From a checkpoint of a small transformer trained on Wikipedia.
Size: 8 heads of 32 (4 for keys and values), MLP 512 SwiGLU, vocabulary 7337, 17.2M parameters.
Training: a variant of Muon for these matrices, 351M tokens, 5361 steps.
Each number is 128 + 32 x the weight over its row's rms, rounded and kept within 0 to 255. Layers, rows and columns count from 0. The size above them is the row's rms in percent of the matrix's.

# layer 17 MLP gate, 512x256, rms 0.158, rows 286-294, columns 0-127
size [102 100  98  96  92  95  99 100 101]
[[132 100 141 141 136 152 153 140 144 158 117 140 100  90 122 179 130 184  96 118 106 127 107  76 118 115  98 168 120 176 112 100 134 129  73  89 124 129 143 185 159 124 126 160 172 145 138  94  97 121 109 129 166 134 163 169 138 129 130 179 112 158 185 148 178 183 150  98 123 114 149 118 165 102 110  54 125 147 205 206 146 143  58  94 130 118 164 102 185 128 108 110  94 117  98 111 144 192 215 135 149 115  69 125 203  83 160 126 143 127  89 109 151 157 101  71 154 131 159  70 147  51  95 106 115 102 127 125]
 [ 83 149 156 150 160 145 105 207 108 155 158 157 158  86 123  74 137 168 157 161 137 121 115 155 180 116 182 157  86 117  91  70 136 134 116 103 187 111 120  86 117 155 147  70 153  98 135 166 125  84 132  86 126 130 113  89 142 121 116 149 133 180 111  97 145  85 128  49 152 139  86 114 134 140 158 155 119 126 165 194 143 129  86 123 133 146 120 171  65 130 117 123 147 151  93 194  85 158 119 165 142  32 155 166 155 172 158 152 140 103  97 151 122 111 112 114 147 121 174 131 115  69 105  87 150 155 178 137]
 [228 157 122 121  86  96 154 105 130 141 110 141 126 204  76 182 190 124 118 154 112 159  73 190 147 107 158  73 100 120 178 139  91 137  87 119 134 113 111 123  47 150 155 129 172 153 154 109 110 171 133 158 170 135 138 172 144 142 137 147 184 160 144 104 118 188 144 118 145 122 183 165 124 136 198 116  85 133 120 111 145 132 181 151  83 108  81  75  56 173 134 149 136  98  93 109 174 102 131 177 106 134 124 172  82 152  72 153 151 107  58 200  85 121 115 179  68  81 115  98 126 149 154  91  95 148 137  94]
 [142 117 100 115  80  81 135 144 130 163  83  60 109 176 124 126 140 116 196 115 133 145 150 143 133 125 120 103 151 150 102 146 197 134 162 168 109 121 128 109  96 189 116 124 169  84 128 183 135 117 115 148 125 170 132 140 182  84 158  92 109  96 124 125 127 128 107 128 122  34 157 167 135  80 184  71 106 172 169 128  68 158  73 101 131 142 169 124 119 221 130 144  86  58 151 118  95  86 142 165 106  96 108 156 146 146 119 120  85  62 121 117 109 134 131 182 113 121 167 118  39 108 101 166 103  90 130  89]
 [124 115 205 136 141 174 123  86 166  96 136 116 117 155 114 162 120  94 161 145 147 153 145 145  91 148 118  88 112 103  65 133 144 224 128 104 150 160 170 155 106 166 146 150 146 107 164 100 131  60 134 139 149 113  82 128 153 134 192 152  92  85 109 130 125 159  78  79  88 123  88 103 156  83 166 140 123  89 101 114 107 123 108 147 121 122 102 138  93  83 165 114 165 100  62  81 173 164 125 112 116 106 121 134  54 115 108  80  96 153 109 102 159 142 134  89  88 195 103 126 139 152 174 104 120 115 101 119]
 [128 121 176 174 156 102 160 129 118 178 138  58 142 125 121 109 139 129 138 142 143 114 100 119  62 100 144 123 148 137  83 161 104  80 122 117 132  87  66 183 163 140  88 153 101 138 153  98 133 140 197  78 140 132 137  82 116 119 135 102 165 139 165  95 157  95 120 100 156 118 176  85  90 201 136  96  80 135 141 157 159 128 117 143 134  69 102 100  83  71 165 159 125 147 200 146  87 156 109 140 136 114 117  90 156 103 182 101 111 120  80 154  81 105 145 173 160 123 136 174 155 143 173 138 145 115 141 117]
 [123  90 117 125 136 156 144 156 218 131 157 107 149 168 122 237 138 120 136 163 116 147 131 131 145 170 195 131 135 159 155 113 149 121 123 115 110 105 168  94 118 106 129 146 124 121 124 143 164 136 117 194 149 196 125  78 157 215 173  47 145 155 123 109  88  91 111 189 132 190  86 120 102 107  88 146  85 179 115  71 144 121 106  83 119 171 109  95  77 130 129 133 120 143 163  98 125 125 161 114 115 109 137 180 133 153 139 142 215 147  73 143 194 142 125  89 171 163 110 132 104 126 178 150 129 103 138 111]
 [ 92 136 117  79 143 127 141 121 141 108 192 129 125 104 131 141 136 156 129 117 142  66 101  89 132 135 100 164 175 172  93 141  96  91 141 102 134 116 161 174 115  86  84 130 146 112 103  68 136 142  67 109 108 134 144 118 109  93  96  89 198 192 114 179 132 119 145 156 129 118 129  83 144 140  63 179  99 111 126 185  26 129 198 146 132  76 136 108 107 101 175 187 143 139 135 136 154 186  88 106 143 171  89 121 134 105 145 123 104 110 163  92 159 143 180 138 120 159  79 178 115 113 120 122 137 102 110 102]
 [146 163  96 156 117 141 182 116 133 112  93 132 142 129 164 236  85 113 123 111 156 115 122 118 109 133  47 142  78 165 155 120 157  88 138 124 107 122  64  69 138 124 129 132 142  72 183  92 167  55 126 151 122  86 149 172 168  99  79 119 148  83 115 163 102 106 108 159 176 127 144 120 146  99  93 115 103 160 152 139 138 148 133 106 139 105 110 141 172 163 143 113  68 167 172 136  91  93  92 127 133  93  95 115  91 120 143 126 133  96 172 166  83 100 149 126 108  85 121 198  99  67 119  82 125 145 145  74]]
# layer 17 MLP up, 512x256, rms 0.169, rows 286-293, columns 0-127
size [103 112 102  98  87  99  99 100]
[[173 152 102 170 159  77  87 119 107 162 157  99  80 192 121 176 136  94 206 171 157 136 147 130 173 114 138 234 123 124 164 105 145 139 150 120 150 107 121 142  71 126 135  85 126 130 166 121 103 191 113 160 139 114  99  93  86 138 120 133 117  81 128 111 152  85 101 141 122 113 117 123 158 140 102  53 149 106 103  76  83 139 158 121 113 107  84 137  92 115 111 117 179 127 212 118 128 117 114  95 153  93 128 140 142 137 108  93 174 145 143 124 158 128  65 152 129 100 109 167 120 183 146 111  67 144 143 104]
 [116 167 114  65  91 110 123 132 143  92 123 114 115 146  90 150 154 121 100  88 140 110 133 129 104 191 100  96 152 150 185 135 199 106 107  97 144 156 104 188  96 101 132 108 115 122  98 151 130 163 137  62 143 114 144 112 168 145 119  88  85  82 167  74 215 166 183 167 101  93 144 106 126  78 150 124 102 154 124  40 131 122 131  95 130 121 106  80 129 120 131 123  97 122  81 150 113 113  94 100 129 178 143 121  79 167 166 149 147 135  83 101 198 128 142 132 110 141 121 142 147 127 107 140 140 121 155 122]
 [135 210 101 135 110  98 127 122 154 142  88  97 130  94 127 145 144 121 111 149 115 200 101  97 135 128  94  73 133 145 166 144 110 121 148 147 162 165 114 118 126 134 131 135 155 157 122 117  93 169 133  85 159 200 132 128 161 131 150 139  67 130 153 118 140 126 151 160 148 149 146 145 152 111  92 128 120  69 127 107 142 153 113 130 106 115 121 104 140  96 114  97 137 151 133 131 129 103 126 173 104 202 115 125  23  78  92 191 113 110 147  87 176 116 186 127 172 143 132 113 107  97 173  97 141 165 119 107]
 [150 149 135 123 149 105 120 117 129 126 101 149 108 129 138  93 100 122 148 148 130 150 126  57 143 149 147  81 102 152 166 106 120 124 159 118 136  51 144 121 109 202 167 146 113 127 139 140 114 123 109 149  73 197 167  95  94 156 166 105  88 104 137 138 156 132 145 120 214 129  80 135 174  88 197  64 144 135 133  72 162 152 108 163  98 118 113 101 149 146 133 159 135 102 131 116 180 136 130 118 117 118  99 142 158 111 154 171 145  49  96 107 169 157 103 188 157 184 171 134 112 168 151 191 129 114 138 110]
 [177 171 135  89  18  99 140 165  93 181 116 159 176 142 190 107 133 106  76 125 112 118  81 120 119 157 116 151 116 140 169  67 108 109 101 145 150 143 116 121  85 171 147 144 137 118 154 216 137 130 105 105 160 169 180 150  64 150  92 182 105 153 129  87 156  93 114 123 120 185  65 173 141 128 142 115 103 126 101 147 132  62 130 162  84 106 122 105 131 149 143 129  70 120  80 153  50 118 118 146 102  65 116  87 132 180  84 157 163 147  73 153 114 145 101 110 141 174 109 191 126 111 107 117 125  95 141 110]
 [188  81 112 138 104  85 154 119 123 163  80 109  54 104 131 151  93  71 179 115  59  70  71 130 103 111 148 170 121 155 102 138 102 157 134 182 108 133 123  96 142 102 106  45  33 139 163 192 119  87 166 103 136 140 113 130 133 104 143 183  90 190 142 112 142 191 160 140 164 144 138 127  86 132  89 131 152 154 127  80 116 121 141 137 158 165 134 147  95 104 122 128 179 147 140 148 133  92 164 114 151 131 122 165 131 163 110 126 135 106  71 156 102 195 174 113 111 117 156 148 130 102 109 120 161 150 126 143]
 [127 115 175 148 152 149 134 122 118 104 104 149 126 148 130 180 130 121 100 160 160 151 131 100 129 163 163 163  90 162 122 113 118 167 144 174 118 145 176 117 163 115 123 160 125 134 134 199 160 118 150 158 166 120 155 119 166  94  96 144 109 167  54 128 162 122 161 115  47 105 159 150 131 160 104 100 113 143 131 164  98 105 121  93 109 231  92 161  92 103 131 122 114  98 140 123 126 148 105 151 115  70 122 196  86 127 105 199 165 138 121 182 170 149  89 107 145 186 110  95 144 128 205  97 139 114 207 133]
 [116  86 170 138 164  85 142 123 172  78 109 108 131 110 162 139 164 195 167 155 146 124 135 112  67 150  99 131 150 224 124 131 129  95 139 172 114 129 107 157 129  81  48  78 148 118 160 116  58 172  61 103 138 132  44 135 172 149 148 104 112 148 108 128 163 149  83  66 156 102 118 102 113 156 118 114 146  98 165 127 181 159 145 110 129 147 122 113 113 130 164 155 165 146 128  95  79 147 164 184 113 159 148  76 174 113 130 122 135 120 173 111  93  79 171  93 133 150 142 160 152  81  72 136 130 116 102 193]]
# layer 17 MLP down (transposed), 512x256, rms 0.112, rows 286-293, columns 0-127
size [102 108 103  96  89  97 100 101]
[[137 122 166 145 181 167 177 138 223 132 188  93  45 101 107 153 113 135 163 114 178 144 124 138 136  99 103 137 165 154 111 120 106 179 164 155 121 149 148 107 141 134 112  87 140  51 114 127 134 150 103 112 197 159  79 131 140  97  97 125  64 124 114  73  93  87  66  99 152 128 122 123 183 114  70 103 113  60 120 102 116 129 131 170 130 131  97 119  65 100 155 169 161 134 159 199 120 100 123 124 103 141  91  93 103  57  95 117 151  62 121 151 191  57 116 134 127 134 113 122 154 188 121 100 137 123 159 115]
 [152 150  93 132  53  88 125 163 169  93 147 124 160  69 226 128 150 147 159  78 157 119 122 131 119 161 107 134 155 160 116  83 142 108  91  70 128 141 142 152 112  80 118 122 154 165 145 127 168 118 112 135 108 120 164 116 115 124  74 145 160 119 140 131  79 134 139 198  76 115 217 113 148 129 150  92 154 100 110  78 139 114 135 107  67 110 181  86 100 110  97 123 137 142 176 101 130  83 149 105 101 138 116 129 129  69 177 138 105 112 121 162 122 107 162  88  99 159 121 150 117 130 127 147 102  95 166 154]
 [161 198 146  74 102 119 115  87 132 126 176 132 119 103 121 125 129 177 152 168 115 134  97 177 111  96 117 112  93 177  97 176 104 167 122 144  82 110  86 139 108 186  71 140 106 152 170 101 104 128  88 120  85 105 177 182 148 143 142 120 147 143 121  68 127 129 128 164 160 212 169 131 113 103 160 118 145 181 120 177 185 156 120  83  91 133 185 120 135 161 137 198  98 110 182 119 118  84 109 100 148 122 108 108 124 125 133 200 103 123 112  85 165  84 158 153 148 136  61 101  78 118 107  79 127 146 139 160]
 [168 130  87  98 196  57 170 131 138 150 103  58 118 185 103 122 106 124 212  96 120 116 121 107 183 146 119 172 177 131  89 129 111  80 164 140  71 173 142 166 143 187 116  75 127  54 120 192 149 132 148 154 184 151 101 134 143 103 135 134 193 133 135 128 116  91 132 100 149  47 162 165 115 113  82 138 118 108 150 163  87 135 148 120 116  87 152  86 134 127  83 227 162 147  81 127  87 137 145 161 111 133 102 147 168 116 132 124 110  97 149 142 136 137 153 139 156  53 141  96  88 119 196 128 114 162 144 105]
 [134 115 118 171 188 160 133  72 176  53  82 100 105  65 113 121 144 121 153 137 161 109 113 127 102  92 163  95  89 128 110 160 131 172 103 154 159 141  65 163 122 137 123  65 114 140 112  48 103 109 103 155 110  84 110 138 111  79 181 120 118  90  97 109 130 134 131 113 123 118 160  85 152 170 114 163 182 105 167 166 116 161 133 122 175 137 123 140 107 127  99 146 197 122 166  96 141  96 126  58 118 114 126 176 125 102 142 104  47 134 110  96 127 131 149 127 150  78 127 153 162 120 142 150 163 137 165  41]
 [148  87 117  51 147 140 137  74 156 153 140 195  89 148 181 113 181 126  69 126 142 113 155 153 134  89 139  92  67  75 113 126 114 127  82 108 146 108  69 189 111 154 116 107 161 122  92  82 176  91  95 106  97 127 104 118 103 113 115 178 128 130 123 112 146 103 127 125 144  97 139  91 142 168 152  90  30 127 128 102 158 175 178 166 133 109 156 101  90 152  86 142 112 121 104  87 112 140 124 147 121 126  96 144  60 112 125 163 159 139 178  59 167 132 156  93 121 124 183 116 101 103 106 156 143 119 164 153]
 [ 87 167 171 146 140 115 136 131 178 132 145 149 104 158  87 163 126 180 106 107 101 100 170 120 116  96  98 176  77 146 119 159 100 139 140 149 156 129  59 161 182 112 115 101 105  87 116 163 158 120  94 162 160 162 126 156 147 183 146 147 109  92 143 127  94  98 166  83 118 114 142 129 117  96 123 161 127 170 106 125 173 118 167 150 131 102  93 122 117  82 176 184  83 118 133 137 173 169  77  83 100 154  95 119 167 156 122  83  77 146 103 174 151  77 194 107 214 118 135 114 120 160 138  73 110 119 125 136]
 [129  96 134 113 126 144 143 149 137 119 144 121  92 146 152 135 144 106 126 147 132  72 102 178 147 113 116 153  84  96 136 147 136 110 166 162  68 121  51 141 106 178 183 196 125 137 165  79  68 143 104 119 165 140 151 150 114 189 115 150 147  71 151 122 149 149 137 157 100 135 145 103 153 157 139 106 169 113 129  54 209 152 138 107 132 170 166 140 115 170  78 122  46 169 148 138  88 103 161 162  74 149 116 143 174 108 113 155 129 100 121  92  89 192  83 101 139 106 125 148  87 179 134 124  87 156 102  82]]